Weights of a small transformer language model.
Size: 14 layers, 2 heads of 32, MLP 192 GeGLU, vocabulary 2048.
Training: a variant of Adam for these matrices, 93M tokens, 11402 steps.
Each number is 128 + 24 x the weight over its row's rms, rounded and kept within 0 to 255. Layers, rows and columns count from 0. The size above them is the row's rms in percent of the matrix's.

# layer 10 MLP down (transposed), 192x64, rms 0.116, rows 17-51, columns 0-63
size [ 99 103 103  93 107  94 107  94  90 109  85  97  95  77  93 100  99  83  94  88 107 117  96  93 105  99  95  95 117 107  85  92 104  81 106]
[[116 135 165 178 119 115 147 179 155 123 107 142 116 139 147 181 128 125 113 152 122 122  96 118 119 100 158 127  93  99 121 158 152 113 130 165 103 143  67 169 129 127 141 111 115 120 122 146  93 110 117 110 144 151 111 119 142 142  63 127 130 144 110 122]
 [132 113 105  97 127  60  74 148 117 154 164 165  99 159 163 126 123 142 103 140 129 102 137 106 119 128 151 137 115 153 145  96 107 125 117 115 143 156 148  72 104 104 172 108 130 140 145 121 132 132 133 145 112 119 162 158 132 130 179 132 136 104 119 142]
 [147 109 119 172 124 119 152 139 159  92 136 111 146 130  98 151 132 103 108 159  90 133 152 129 167 139 138 110 153 162  94 133 114 156 127 182 159 126 118 138 154 114 126  82 107 103  94  94 140 136  99 103 125 162 108 168 137 133  79 119 120  98 131 127]
 [146 127 166 144 156 139  86 170 120 149 125 129 152 168 137 128 107  77  78 127 130 135 127 120 152 112 120 129 117 166 143 119 100 149 111 116 107 183 153  64 155 140 132  81 114 138 151 102  96 111 137 129 121 123 122 112 112 138 143 103 154 148 102 133]
 [117 122 122 123 147 106 100 108 120  94 146 151 137 139 130  92 142 108 153 108 152 112 137 161 149 101 139 115  65 126 131 147 130 172 135 127  84 138 109  99 137 114 152 171 162 136 157 130  82 111  99 119 120 117 128 100 117 115 185 127 116 181 138 156]
 [165 185 115 138 132 147 115 117 186  86  99 149 134 147 146 166 123 105 136 115 142 149 128 106 135 127 140 148  85 103 127 173 151 113 137 100  76 118 124 142 109 111 134 122 176 125 145  94  95 102 172 128 136 139 133 107 106 120 104 115 148 104 116 128]
 [ 92 120 152 145 132  98 136 137 155 121 108 126 131  94 136 135  78 130 131 134 135 160  99 160 129 114 154 126 216 144 109  97 160 142 127 161 138 104 121 140 108 150  83 139  78 109 129 176 146 111 107 103 121 158 138 120 113 149 109 131 134 133 136 118]
 [105 174 141 156  92 141 172 144 114 144 113 147 125  52 159 131 144 114  80 107  91 131 149 141 116 108 155 160 143 117 125 144 132 119  62 106 144 145 130 105 110 103 119 122 141 135 144 148 114 153 168 110 130 137 128 144 117 147 108 147 130 107 158 138]
 [160 108 119 117  79 124 121 163  77 102 144 160 145 158 132 164  99  94 125 142 111 173 128 114 129 126 125 138 140 127 104 107 111  78 160 139 131 110 152 112 112 136 150 158 149 162 121  63 141 110 121 137 149  95 155 105 142 123 131 127 132 135 116 174]
 [ 89 123 103 137 134 173 141 137  93 129 124 148 121 186 138 159 131 128 164 136 127 122 101 131 129 118  90 119 114 128 138  97 145 114  88 162  81 174 115 119 104 138  64 132 148 129  93 123 129 118 123 159 140 109 141 147 100 142  85 134 119 146 154 154]
 [100 127 135  81 147 125 126 126 155 140 143  94 158 169 135 126  73 123 110 117 143 121 147 117 152 110 136 115 118 164 146 128 151 118 173 105 113 137 119 143 157  89 103 123 125 133  75 112 138 135 166 131 145 138 121 136 153 126 129  81 134 160  54 119]
 [120 113 122 109 136  98 125 108 140 147 151 128 136 111 138  87 124 161  98 159 140  82 133 142 125  85 143 127  97 159 167 168 139 126 153 150 103  70 147 145 116 124 172  94 105 114 150 103 170 143 117  94  91 134 139 111 122 131 134 143 138 153 169 109]
 [112 158 162  91 122 108 151 105  83  84 149 156 115 115 123 111 103 110 123 110  89 133 107 159 128 147 153 189 162 167 112 139 115  97 157 114 112 114 140 131 123 145 143 117 151 129  94 126 120 124 147 151 142 144 188 137 131 123 132 113 114  95 170 112]
 [110 135 148 159 144  97 105 104 156 135 143 158 117  95 126 139 158 132 117 109 119  85 147 159 171 136 129 107 100 124  96 129 106 149 110 121 116 149  65 143 170 105  58 126 114 123 136 145 134 132 118 148 113 155 128 114 124 153 141 171 145 153 123  89]
 [ 82 127 133 106  89 151 140 105 164 127 113 150 108 134 131 140 128 138 102 128 133 129 138  92 133 135 150 107 143 111 128 116 109 138 159  71 124 110 117 142 192 113  89 153 161 139 151 141 133 116 136  75 176 153 125 116 154 136  93 121 179 111 123 109]
 [121 198 139 124 145 109 151 133 105 144 136 134 149 169  80  89 130 105 119  96 128 134 151 140 117 172 171 129 122 127 171 166 142 115 135 149 139 115 126 137 148 130 135  80 105 150 107 123  94 106 115 128 104 150  89 136 124 113 103 120  90 132  96 153]
 [137  73 122 143 124 165  93 160 151 105 111 104 139 130 165 117 126  98 164 105 131 158 103 117 129 114 163 111 121 135 105 123 159 132 163 108 120 100 164 153 118  96 135  99 156 141 110 127 101  79 165 123 152 149  84 162 157 128 142 119 123 103 126 151]
 [ 81 105 127 119 114 148  93 134 174 104  78 129 158 100 100 126 142 149 102 123 124 105 166 135 140  99  95 120 155 151  79 139 178 126 145 102 115 157 124 131 160  84 129 161 108 114 144 161 142 154 103 144 101 122 126 122 128 155 155 115 126 128 144 145]
 [103 131 125 156 139 146 139 112 138 114 111 128 100 106 165 114 107  84 148 137 145 140 135 140 154 126 100 119 123 106 130 120 197 143 100 114 177 114 135 145 159 144 102 124 110 152 138 141 114 121 101  87 102 123 109 117 141 203 100  88 137 136 119 164]
 [129 124 135 143 140 124 127 156 164 127 147 141 148 112 116  90 155 151 115 122 131 154 129 108 105 109 120 110 203 137  97 158 125 117 134 139 159 147 150 144 120 100 121 121  65 139 118  94 154 146 111 138  91 118  60 140 129  89 103 156 124 107 141 149]
 [144 102 195 137 161 122 111 161 113  99 131 118 109 141 124 125 118  89 114 107 152 151 112 119 149  85 100 108 142 181 128 149 126  98 146  94 170 114  97  88 121 119 153 137  86 135 159 106 122 144 126 129 119 165 176 122 119 107 135 136 140 115 111 143]
 [116 120  87 159 104 126 171 129  87 175 107 130 139 157 164 150 108 160 116 133 154 126 110 144 133  57 164 123 108 129 118 136 113  90  93 139 150 136 132 140 144 134 116 130  94 157  97 111  99 126 163  99 124 149 120  90 127 126 157 154 137 136 127 155]
 [ 97  84 175 123  71 141 108 104 107 101 152 105 116 141 143 171 135 121 156 106 130 135 143 124 146 115  99 154  99 117 108 107 118 154 101 130 135 161 111  77 156 148 107 102 113 142 130 132 126 158 134 154 127 174 121 119 154 125  86 151 144 139 166 110]
 [131 127 108  82 168 126 154 112 168 137 137 112 129 160 168 124 105  96 125  89 145 128 104 111 171 164 113 126 122 138 116 161 150 145 141 109 109 107 105 145 166 162  89 128 104  81 155 159 119 123 104 139 152 160 116 106 160 105  93 133 116 125 107 116]
 [133 103 135 125 101 153 131 110 135 154 167 130 137 135 167 126 173 151 128 120 137 117 118 137  81 121 124 147 145 175 125 115 119 187 146 128 100 126 204 155 105 103 146 107 110 153 121 139 130 132  99  97 109 112  76  94 110 133 109 116 112 118 147 115]
 [ 58 134 159 146  68 132 128 123 118  96 137 192 135 118 117 167 140 123 110 128 159 128 131 116 122 110 128 125 133 141 122 111 116 159  92 127 143 139 127 146 121 140 163  72 110 146 113 117 109 108 150  90 124 178 128 144 165 146 121 139 151 113 121 102]
 [127  86 174 111  93  85 172 128  79 102 124 133 107  94 136 107 164 132 152 135 155 115 129 151 129 127 148 131 144 114 137 104 138 136 117 141  92 158 125 128  88 191 161 128 101 120 133 117 128 128 151 150 104 173 128 126 136 150 134 128  95 117  85 117]
 [123 103 144 108 135 158 104 138 149  86 136 118  92 126 118  93 123 131 140 110 126  77 150 128 169 141 166 124 126  96 133 112 138 142 118 124 128 101 145 155 161 177 148  83 134 142 152 144 163 120 135 113 121  96 131 179 128 120 144  92 125 146 141  64]
 [132 133  77 139 140  96 115 142 143 169 155 129 149 112 106 130 119 131 150 116 123 130 113 154 138 167 139 123 116  82  96 134 115  93 133 139 145 129 180 159 114  95 124 107 144 134 103 117 113 113 152 155 137  68 176  71 139 119 128 142 148 127 154 165]
 [102 120 122 141  81 167 156 120 126 117 109 139 112 140  97 137 151 134 129  91 134 147 115 165  73 131 137 131  72 124 144 119 157 136 127  98 141 108 136 176 128 123 121 101 144 163 167 151  80 116  97 155 126 158 104 133 142  95 127 138 130 177 140 116]
 [131 112 145 135 174 131 101 136  77 116 101 132  94 138 108 142  97 157 120 135 160 138 157 105 120 147 130 132 109  86 141 138 113 123 181 121 126 113 181  81 127 142 118  99 172 135 163 146 126 140 116 108 156  95  94 133  96 151 161 118 146 120 146 148]
 [118 148 121 162 125 141 162 167 153 155 122  95 196 116 110 106 117 138 115 104  96 102 124 140 121 148 153 114 102 115 148 134  86 135 106 148 104 101 123 108 138 114 149 139 177 151  87  86 149 134 126 113 131 138 104 111  95 113 128 168 110 152 130 170]
 [190  93 151 110 126 129 137 101 107 103 155 139  93 126 111 128 133 141 145 123 152 138 151 181 165 124 156  93  94 157 113 164 134  92 142 102 156 122 118 113 131 172  95 132 165 100 100 130 106 130 148 148 123 134 102 155  99 124 146 121  94 139 123 101]
 [149 146 123 159 142 161 161 116 114 123 126 119 135 114 120  91 124 124 153 158 154 123 126 163 125 145 161 120 168  96 119 110 144 106  80 182 128 119 123  73 101 116 116 114 115 150 108 192 100 120 136 124 119 124 148 128 146 106 106 143 127  98 153  77]
 [145 142 103 122 162 158 178 162 101 144  98 122 107 123 148 137 119  92 144 149 164 102 121 102 117 129 153 113  97 127 129 146 129 116  73 112  94 162 171 173 108 136 123 119 147 135 157 123 144 135 106  89 112 114  98 138  90 137 163 100 111 146 153 136]]
# layer 10 MLP gate, 192x64, rms 0.118, rows 18-52, columns 0-63
size [112 106  97 103  91  95  95 101 104  92 102  96  85 103 107 101  84  88  94 105 107  92  95 100  96  98  87 102 103  92  94 114  87 113 107]
[[104 109  96 125 129 106  84 112 143 162 136 137  87 143 141 137 138 133 118 151 119 106 139 119 120 140 134 120 125 147 152 125 124 140 121  99 158 130 150 123 134  58 184 186 116  82 131  78  97 112 129 126 122 135 111 163 141 105 178 132 134 142 110 151]
 [172 124 129  59 158 125 120 130 100 142 153 125 112 131 116 140 119  77 126 105 123 150 104 146 135 123 101 135 198 148 118 140 120 125 148  74 129 170 101 147 114 143 175 122 123 123  99 118 157 134 144 140 135 101 129 107 148 156 129 173 134 115 140 126]
 [142 129 106 123 129 128 114 134  75 103 140 136 123 182 110 152 131 134 144 116 100 179 106 107 125  79 135 167 143 107 119 127 114 103 121 107 104 135 122 125  85 150 156 112 153 163 148 119 139 155  97 128 157 103 156 122 124 133 111 155 152 126  56 143]
 [126 120  88 116 110 133 151 108 145 119  64 119 135 138 110  88 108 132  90 160 129 177 132 119 115 125 112 174 122 132 112  95 101  52 153 130 166 134 124 121 109 117 171 136 130 111 115 120 187 114 133 136 147 129 149 139 125 135 139 149 136 158 136 126]
 [144 137 151 111 163 159 139 113 168 101 110 123 145 123 149 105  95 121 130 129 110 109 144 150 131 192 138 142 134 139 130 100 154 129 146 142 142 123 136 161  97  85 148 114 135 135 143 116 125 111  82 129 104 129  57 154 152 154 122  94 142  87 101  94]
 [128 129 100 122 167 135 122 112 117 180 118 161 123 162 131 141 157 105 149 175 143 145 141 143 125 158 163 122 111 118 128 121 141 180 118  69 163 102 142 106 116 115 137 158 129 177 155 108 116 146 109 148 120 109  88 111 102 133 128 143 111 123  78 141]
 [120 103  96 134 132 102 113 128 131  81 120 113  94 113 153 101 107 164  56 123 124 138 136 127 113 159 106 129 119 129 151 130 148 146  88 107 122 146 135 130 154 106  95 143 120 160 134 126 174 131 175 108 183 142 100 159 151 170 136 146 105 123 124 131]
 [127 133  98 135 113 113 148 138 105 113 113 124 128 140 155 164 110  79 148 137 119 147 160 148 134 131 138 119 127 112 126 127 108 112 177 147 113  56 112 111  51 140 129 169 143 121 116 120 150 146 100  98 148 150 166 103 147 105 150 134 138  90 137 120]
 [150 117 168 140 107 111  94 120 115 131 110 121 100  92 142 130 128 114  65 115 120 125 165 131 121 131  95 119 133 118 116  87 126 139 122 150 103 139 144 126 168 108 116  93 166  67 167  96 137  97 150 142 167 158 147 128 143 139 146 167 142 130 142 158]
 [ 79 117 144 118 159 147 137 120 124 135 142 113 116 134 129  96  77 103  78 111 129 114 102  82 130 121 130 118 141 150 113 112 151 123 155 142 121 164 122 154 185 116  90 140 149 140  89 125 174 137 175 114  98 185 118 126 129 123 137 135 146 133 108 139]
 [153  96 125 129  73 138 158 142  74 123 156 102 150 142 123 120 131 147 103 131 110  85  85  95 143  83 132 140 135 140 174 136 149  84 117 115 132 136 150 123 117 123 118 164 116 149 141 145 141 158  91  89 118 171 126 125 166 145 127 132 116 132 129 165]
 [130 115 124 118 116 123 136 139 116 125 154 158 114 124  81 151  88 121 107 142 160 166  64 133 167 144 160 180 107 137 165 141 103 123  96 129 111 157 129 133 145 121 106 116 160 111  89 133 133  86 137 137 145 151 118 169 132 128 133  97 100 102 105 157]
 [ 99 123 202 129 122 130  90 107 136 143 143 165 128 101 140 123 166 137 117 100 127  92 168 122 135 126 155 142 161 167  93 110 130 136 101 125 133 125  83 185  99 117 115 101 135 114 118 133 135 150  95 143 126 174 124 104 124 172 123 122 135 128 116 108]
 [147 137 119 125 111  99 147 130  55 144  62 106 150 190 132 154 103 146 147 114 147 186 123 140 106 148 136 146 124 146 104 151 114 128  92 123 145 135 137 136  89 134 135  96 133 119 143  97 118 114 138 157 124  97 139 125  98 120 118 168 128 144 125 124]
 [116  98 123 124 158 126 146 142  68 170  83 122 117 177 128 115 134 127 124 181 121 151  87 134 124 135 128 158 108 158 127 120 105 130 103 115 159 132 133 114 119  84 141 163 120 140 134 100 157  97 158 144 150 137 106 147 152 127 177 135  95 108 153 109]
 [123 114 136 104 121 191 130 155 122 110 140 142 125 111 163 119 132 129 134 103  92 139 138 113 129 122 132 126 112 158 111 112 114 139 178 151 105 108 171 126 114  42  99  98 120 143 100 107  88 146 161  99 141 142 140 164 129 130 134 147 148 139 139 158]
 [139 156 108 134 140 159 163 125 119 163 141 111 122 138 165 122  71 136 150 148 130 150 134 110 115 128 125 131 124 133 158 137  57 117 119 120 119 109 127 101 134 127 130  85 159 125  77 165  60 111 144 130 132 120 161 107 149 116 154 125  95  98 135 111]
 [ 91 128 122 153 129 146 122 134 109 122 116  73 122 120  90 113 156 165  96 134 157 119 121 136 110 122 117 174 164 100 170  84 156 114 152 133 134  99 140 140  95 140 129 153 123 107 156  67 140 153  96  84 161 125 121 125 145 115 151 142 149 124 111 140]
 [131 141 122 135 118 146 121  71 119 127 107 152  90 128 125 149  90 125 143 116  85 116 132 143 116 105 114 170  90 152 138 118  95 145 125 111 105  94 153  98 128 165 109 134 163 147 110 147  62 120 117  93 159 151 140 144 150 158 143 122  90 158 124 146]
 [122 157 132  77 106 103 138 108 102 140 141 126 131 145 111  85  97 115  95 118 149 131  90 117 120 145 127 134 119 118  93 132  91 149 157 107 170 148  96 134 128 120 148 142 161  79  90 143 137  80 134 167 129 128 164 152 159 129 125 181 115 121 108 128]
 [158  81 112 114  99 123 164 129 112 130 125 115 127 154 155 159 151 120 120 120 119 134 114 126 147 147 163 105 110 147  99 192 117 160  94 160 114 130 139 125 109 103 136  99 144 105 118 128 102 137 149  71 164 143 146 147 135  88 162 110 102 102 120 171]
 [156 145 117 114 132 141 113 144 148 146 143  96 114 152 145 134 139 120 124 128 109  95 126 189 133 121 154 129 110 147 141  98 151 114 132 121 129 132 117 116 118 109  95 155 176 146  88 146  72 104 128  50 155 141 123 121 120 170 154 166 106 144 113 142]
 [172 100 117 134 158 107 127 146 113 143 110  92 131  65 130 128 102  79 124 122 108 144 119  95 128 181 148 126 134 170 163 116 114 115 120 128 105 130 151 116 132 128 147 132 100  82 165  94 129 164 106 141 127 170 121 130 148 124 136 101  90 126 142 160]
 [168 131 150 109 141 139 129 129 143 113 107  62 101  96 153 138 126 111  86 192 137 142 113 157 107 145 101 146 147 106 122 111 140 117 122 105 109 119 107 131  94 156 150 115 111 107 114 133 166 105 157  83 160 125 167 118 134 148 125 152 146 105  99 148]
 [147 124 132  85 166 151 144  80 181 159 103  77 137 150 128 128 149 120 147 109 110 109 145 101 104 138 104 119 107 109 141 119 149 103 135 103 118 153 104 103 165 107 127 149 161 105 129  84 145 123 119 170 102 128 118 149 155 168 134 115 144  93 129 143]
 [109 139 144  97  96 124 107 129 115 115 110 131 150 133 124 145 146 153 155 143 133 155 131 164 114 102 133 130 115 121 145 104 128 126 130 144  92 111 173  97 166 113 126 126 172 170 192 140  92  77 134 105  96 186 137 125 136 106 118  96 102 116 133 146]
 [125 148  86 107 134 102 166 144  98 168 120 160 138 149 139 110 149 169 136 142 156 166 127 103 150 130 114 156 148 121 138 144  86 141 138 152 115 141 100 112  79 115 112 151 137 108 117 119 138  93 108 128 139 116 149 153 140 118 157 158  89 101  85 177]
 [125  89 153 120 102 103 152 158  93 103 145 127 122 174 151 131 122 144 184 159 105 122  94 144 113  78 136 105 128  91 107 119 136 157 101 112  99 117 109 108 133 137 142 122 135 161 129  93 126 103 166 111 145 124 163 139 117 153 104 162 169 121 100 131]
 [163 124 127 103 163 158 109 144 109 131 109 170 142 120 130 137 160 120 144 103 106 154 120 148  87 104 166 127 144 136 109 107 120 152 116 153  85 124 126  68 137 145 101 145 148 136 128 172  80 129 126 107 114 134 144 139 159 145  95  99  92  97 119 166]
 [150 133 151  83 117 133 114 110 170 122 143 102 144 115 117 115 143 110  96 153 115 116 102 130 114 154 106 110 145 186 119 111 162 120 123  91 152 159 134 152  92 110 142 114 115  92 131 122  95 126 119 128 147 212 138 134 175 126 116 131 117 125 140  93]
 [130 138 181 132 137 135 127 102 109 187  70 155 133 150  92 124 143 111 144 129 158 175 110 105  84 133 124 160 118 147 138 135  96  65 115 101 129 123 145 131 125 105 119 156 138 118 121 139 138 123 188 155 121 102 108 124 128 131 117 111 136 106 103 134]
 [140 127 175 111 121 107 101 189  99 138 148 153 143 123 145 126 153 146 107 131 119 159 115  98 115 102 170 169 184 110 134 167 105 134 132  87 118 140 127 111 103 133 120  83  97 102 103 154 108 135 105 159 140 118 120 135 115 156 135 138 105  90 135 146]
 [172 124 133 143 137 157 117 119 107  98 160 137 119 107 117 102 142 117 157 151 134 119 110 127 140 148 134 139 118 111 126 122 124  77  93 162 149 121 130 126  99 108 144 106 113 177 114 153  81 123 140 120 132 127 184 133 155 130  83  87  87 102 185 132]
 [138 117 102 115 112 108 150 141 106 113 123 138 148 125 135 142 144  85  89 146 132 150 153 165 134 156 135 104 133 129  96 117 104 166 173  94 123  96 122  66 132 152 108 149 121  77 140 121 127 117 166  74 161 148 126 135 134 124 173 123 156 147 119 121]
 [144 131 137  76 116 143 138 126 132 101  80 121 127 116 183 126  95 109 103 126 129 123 133 126 129 158 109 117 166  87 134 128 137 168 125 105  94 129 119  83 118 141 108 132 132 126 103 119 144 132 151  44 177 127 136 137 131 159 162 144 129 152 149 128]]
# layer 10 MLP up, 192x64, rms 0.132, rows 18-52, columns 0-63
size [116 100  93  96  83 105  89  81  96  79  92  95  72  88 143 123  79  84  86  94 115  89  88  99  92  91  89 104 128  79  98 103  75 101 102]
[[126 131 179 120 162 143 202  90 128 137 111 102 113  99  96 170  83 138 115 134  91 161 113 142 130 130 113 137 148 121 144 135  73 112 156 110 101 111 153 148 161 134 144 139 150 145  99 166 117 120 129  99 137 102 155 123 140 125 115 142 120 114 116 145]
 [147 128 142 122 106 147 151 197  90 129 104 127  89 126 125 118 150 153 118 135 102 124 106 150 155 116 131 142 180 101 105 128 106 109 100 136 114 159  81 137 123 113 131 128 120 111 177 117 140 140 146 164 147  98 189 123 106 150 118  90 146 124 110 121]
 [135 113 154 105 137 142 153 118 136 124 103 114  78 112 134 144  80 126 129 144 106 142 149  97 144 164 174 119 143 140 162 138 124  92 131 151 145 123 132 167 131 146 120 168 113 124  99 165  84 152 145 139 116 142  93 122 129 106  86 146  85 125 175 160]
 [115 124 112 141  95 180 123 115 104 142  96  92 110 134 146 127 161 109 162 142 195 145 160 149 119  96 114 160 102 157  81 130 119 110 105 148 140 140 168 130 111  92 136 143 106 121 171 127 119 110  83 128 138 111  95 101 121 118 125 123 105 128 131 152]
 [104 100 128 156 130 128 128 107 105 145 108 150 100 154 159  90 142 148 162 111 119  95  92 164  99 102 127 151 167 146 138 154 137  88 130 111 109 126 105 158 178 123 145 132 152 143 115 119 169 137 106 134 143 151 145  97 159 148 116 103 112 172 151  91]
 [120 114 155 146 132 149 124 102 129 108 129 185 141 135 157 133  99  89 152 154  81 144 148 121  68 147 140 112 160 117 125 110 144 132  92 120 119  83 149 161 110 102 118 141 146 147 140 117 151 150 100 161  94  72 106 129 136 132 100 106 141 117 145 114]
 [162  69  95 109 118 145  91 147 133 103 181 149 116 165 124 141 126 174 138 123 142 105 121 137 134 155 108 117 119 156 133 128 137 139 143  99 149 132 124  96 136 124 129 123 137 148  86 127  96 126 134  87 147 111 187 149 150 124  96 125 121  97 102 175]
 [142 139 148 144 145 159 115 134 165  98 139  76 109  96  82 122 144 157  84 109 148 112 119 120 100 125 136 183 151 126 116 132 127 134 162 108 159 151 127 111 118 150 135 178 143  64 138 147 165 112 125 117 137 106 127 141 117 128 128 145 112  93 140  93]
 [123 164 114 137 132 161 136 132 140 176 116 104 142 126 183 132 132 126  73 112 132 126 142 126 135 160 133 165 136 113 116  91 107  76 134 107 123 124  82 122  82  97 170 114 119 122  93  81 130 130 156 171 148 134 120 140 105 140 125 160 136 124 149 125]
 [173 140  95 171  98 119 105 175  74 118 101 146 125 116 160 111 136 137 154 158 129 121 126 150 102 139 119 125 121 109 152 123 149 136  97 162 125 122 111  84 109 142 107 135 150 115 155 129 103 146  82 130 109 164 131 123 112 147 103 148 109 107 189 120]
 [184 112 114 161 113 135 115 161 112 170 123 139 122 139 156 125  76 128 200 131  71 101 139 135 137 155 133 102 128 110 145 128 114 149 129 139 113 143 131 120 131 118 102 175 123 107 144 153 117 130 136 173 122 118 126 114 108 137 101 107 131 125  69 124]
 [147 130 136 114 108 166  87 139 165 169 113 124 142  87 145 100 120  78 152 127  85 136 155 106 106 149 100  79 142 148 107 103 161 147 146 110 117 121 135 142 142 148 151 117 117 119 127 123 152 184  88 129 100 111 121 124 145 104 155 143 150 118 163 108]
 [133 141 121 105 104 134 138 131 122 155 131 120 159 128  87 148 118 152 133 133 140 153 122 120 122 124 126 147 161 131 163  74 103 110 120 143 144 107 148 109  76 129 187 138 140  93 125 161 156 121 130  73 114  80 131 177 141 125 143  79 137 157 122 111]
 [202 155 147 128 121  91 123 128 129 103 142  99 131 134 169 149 122 113 148 126 114 101 121  91 132 181 117 151 152 155  75 119 124  98 136 163 114 136 115 136 110 136 105 113  82 118 103 158 113  75 103 134 114 122 152 125 123 141 158 132 130 128 132 162]
 [113 119 140 156 192  98 135 158 126 144 102 117 135 174 113  94 116 139 107 140 143 158 138 102 136 170 137 157 104 158 116 149 106 115  85 148 166 167 131 144 108  76 136 151  99 138 155 116 146 123 109 166 120 128 130 102 127 102 149 125 112  96 137 104]
 [129 134 117 152 142 109 104 103 115 153  98 126 161 140 114 128 156  92 122 156 144 127 119 123  83 127  95 141 121  77 148 169 160  94 109 108 140 132 103 145 159 147 149 126 107 121 127 176 157 107 134 129 126  83  67 127 172 158  99 121 109 133 138 117]
 [152 146 126 150 181 134 136 120 115 115 161 162 125 189 133 139 145 118 150 126 157 139 128 123  84 135 117 143 120 152  89 127 139  85 120 129  79 107 124 100 171 160  88 142 125 131 101 158  81 112 107 109 111 103 144  98 162 122 119 115 130 109 153 130]
 [144 144 137 135  90 169 100 139 132 129 165 127 128 135  76 157  93 142  76 103 144 159 152  89 114  87 139  88 144  94 138 171 124 151 118 127  89 120 131 115 140 120 137 150 131 120  96 152 117 164 148 150 155  98 151 131 146  95 114 110 147 106 140 126]
 [113 151 119 114 120 136 130  93 133  89 123 127 107 118 111 142 139 161 133 104 105  78 130 143 107 139 135 133  87 160 132 140 157 116 120  82 131 113 101 149 138 139 124 139 152 150 100 189  78 143  77 123 150 142 147 152 139 158 119  81 104 167 148 128]
 [ 88 146 129 134 143 128 114 118 133 158 141  90 131 145 171 138 122 106 134 129 162 110 117 141  52 130 104  95 117  54 112 117 146 164 114 118 120 107 134 179 126 129 147 144 121 128  84 130 150 124 145 133 129  82 119 136 141 167 122 107 158 139 132 126]
 [114 122 127  70 127 116 139  87 135 172 126 121 143 123 131 148 104 189  98 121 142 139 114 154 133 128  71 163 145 134 134 112 111 124 144 118 139 137 123 144 131 147 130 138 122 128 107 124 195  80 111 130  97  84 115  95 112 108 158 154 119 154 122 155]
 [122 149 119 178 147 102 144 117 126 139 145  93 135 135  96 164 145 146 188 166 129 105 140 121 152  93 120 136 139 116 115 114 124 120  91 114 159 151  67 103 167 137 101 150 153 113 156 131 134 117 112  75 139 140 120 133 116 140 131 166 143 103 123  96]
 [129 120 143 108 113 152 162 151 117 129  93 128 121 129 146 143 153 135 114 127 137  89 128 125 108 140 138 112 131 116 155 133 137 125 126 177 154 132 156 181  77 100 164  76 109  64 110 154 137 140 109 100 139 112 130 145 117 129 123 141 123  72 171 152]
 [142 134 127 118  91 138 132 116 106  94 144 138 197 161 165 138 139 152 132 102 151 137  98 111 100 115 134  97 159 117 113 183 114 130 131 109 154 135 135 115 116 151 123 140 112 189 106 116 105 153  97 151 112  96 151 113  75 109 120 125 116 120 163 130]
 [178 140  70 155 134 106 113 137 140 152 113 115 100 118 122  84 107 144 115 134 127 141 107 144 150 131 136 128  96 103  98 105 144 102 108 113 143 109 130 136 110 117 150 168 132 111 172  74 112  97 111 119 108 144 186 104 122 142 139 135 142 178 114 152]
 [119 101 131  95 170 118 151 122 142 143 141 150 104  95 148 133 115 108 150 125 103 128 111 153 130 139 122 191  93 127 102 132 134 136 120 137 138 126  79  84 173  94 136 155 141 125  94 153 103 117 148  97 165  90 155 144 127 159 118 123 142 133 156 171]
 [122 138 145 119 143 107 109 136  78 124 129 149 147 145 165  86  89 137 185 117 149 110 124 158 134 152 165 118 135 157 124 135 112 179 135 150 100 129 118 131 146 132  91  72 148 151 128 141 121 103 118 119 145  86 166 149 130 106  90 133 111 101 151 148]
 [136 107  86 132 161 141 109 185 109 166 139 105 136 169  57 112 131 119 172 169 118 124 111 126 138 130 129  75 128 141 114  93 119 106 150 107 131  85 159 128 118 107 120 119 127 129 135 137 133 127 121 139 105 103 119 136 136 148 117 113 168 171 151 139]
 [106 124 128 150 159 147 170 111 155 140 111 116  97 109 137 128  97 123 117 158 167  93 156 141 160 150 130 104  99 116 143  93  85 125 134 112  99 105 156 140 151 107 153 171 117 106 104  80 145 102 136 140 103 138 104 137 153 117 156 134 161 176 151 117]
 [110 163 145 125 110 108 120 122 117 141 164 146 168 154 156  95 140 137 136 125 128 148 146 135 121  91 110 121 132 126  88 131 127 112 114 148 117 124  99 125 115 146 134 127  92 172 157 105 119 151 141 173  48 119 154 118 153  85  93 174 126 105 121 144]
 [150 133 143 104  92 141 151 155 142 144 108 108 108 136 105 150 148 133 149 101 141 142 143 129 145  91 135 165 110 194 172 164 113 112  94 128 147 128 110 120 122 101 124 124 135 146 145  84 108 117 146 128 187 111 154 113 158 120  87  92 100 135 113 101]
 [140 167 117 147 134 159 110 162 143 139 112  87 109 158 113 114  83 161 119 118 143 118 104 138 146 159 117 140  93 114 143 124 145  93  82 202 117 121 130 130 131 138 144 107 136  99 114 146 137 113 146 134 107 139 154 140 123  58 114 123 148 131 100 153]
 [141  85  84 137 102  81 122 157 115 132 165 130  73 115 154 129 140 100 149 104 117 116 114 142 120 118 128 158 125 139 131 100 113 138 142  75  93 108 122 137 140 133 108 140 143 143 133  94 113 117 170 170 158 184 129 137 120 137 162  94 134 130 159 124]
 [124 116 118 129 153 115 137 147 153 159 137  88 133 114 141  92 137  74 153 132 148  77  88 138 171 121  90 116 114 156 139 115 133 121 158 135 125 162 122 130 159 153 124 124 171 109 146 137 133  96 109  89  82 134 125 133 133 117 128 182  97 122 116 167]
 [122 129  92 112 137 128 176 116 125 123 109 182 122  82 139 119  93 114 136 168 105 122 128 175 151 142 110 155 112 118 154 131  86 137 123 155 142 129 118 102 169 163 105 149 118 129 146 142 127 109 108  88 176  71 143 135 121 115 115 114 118 161 129 150]]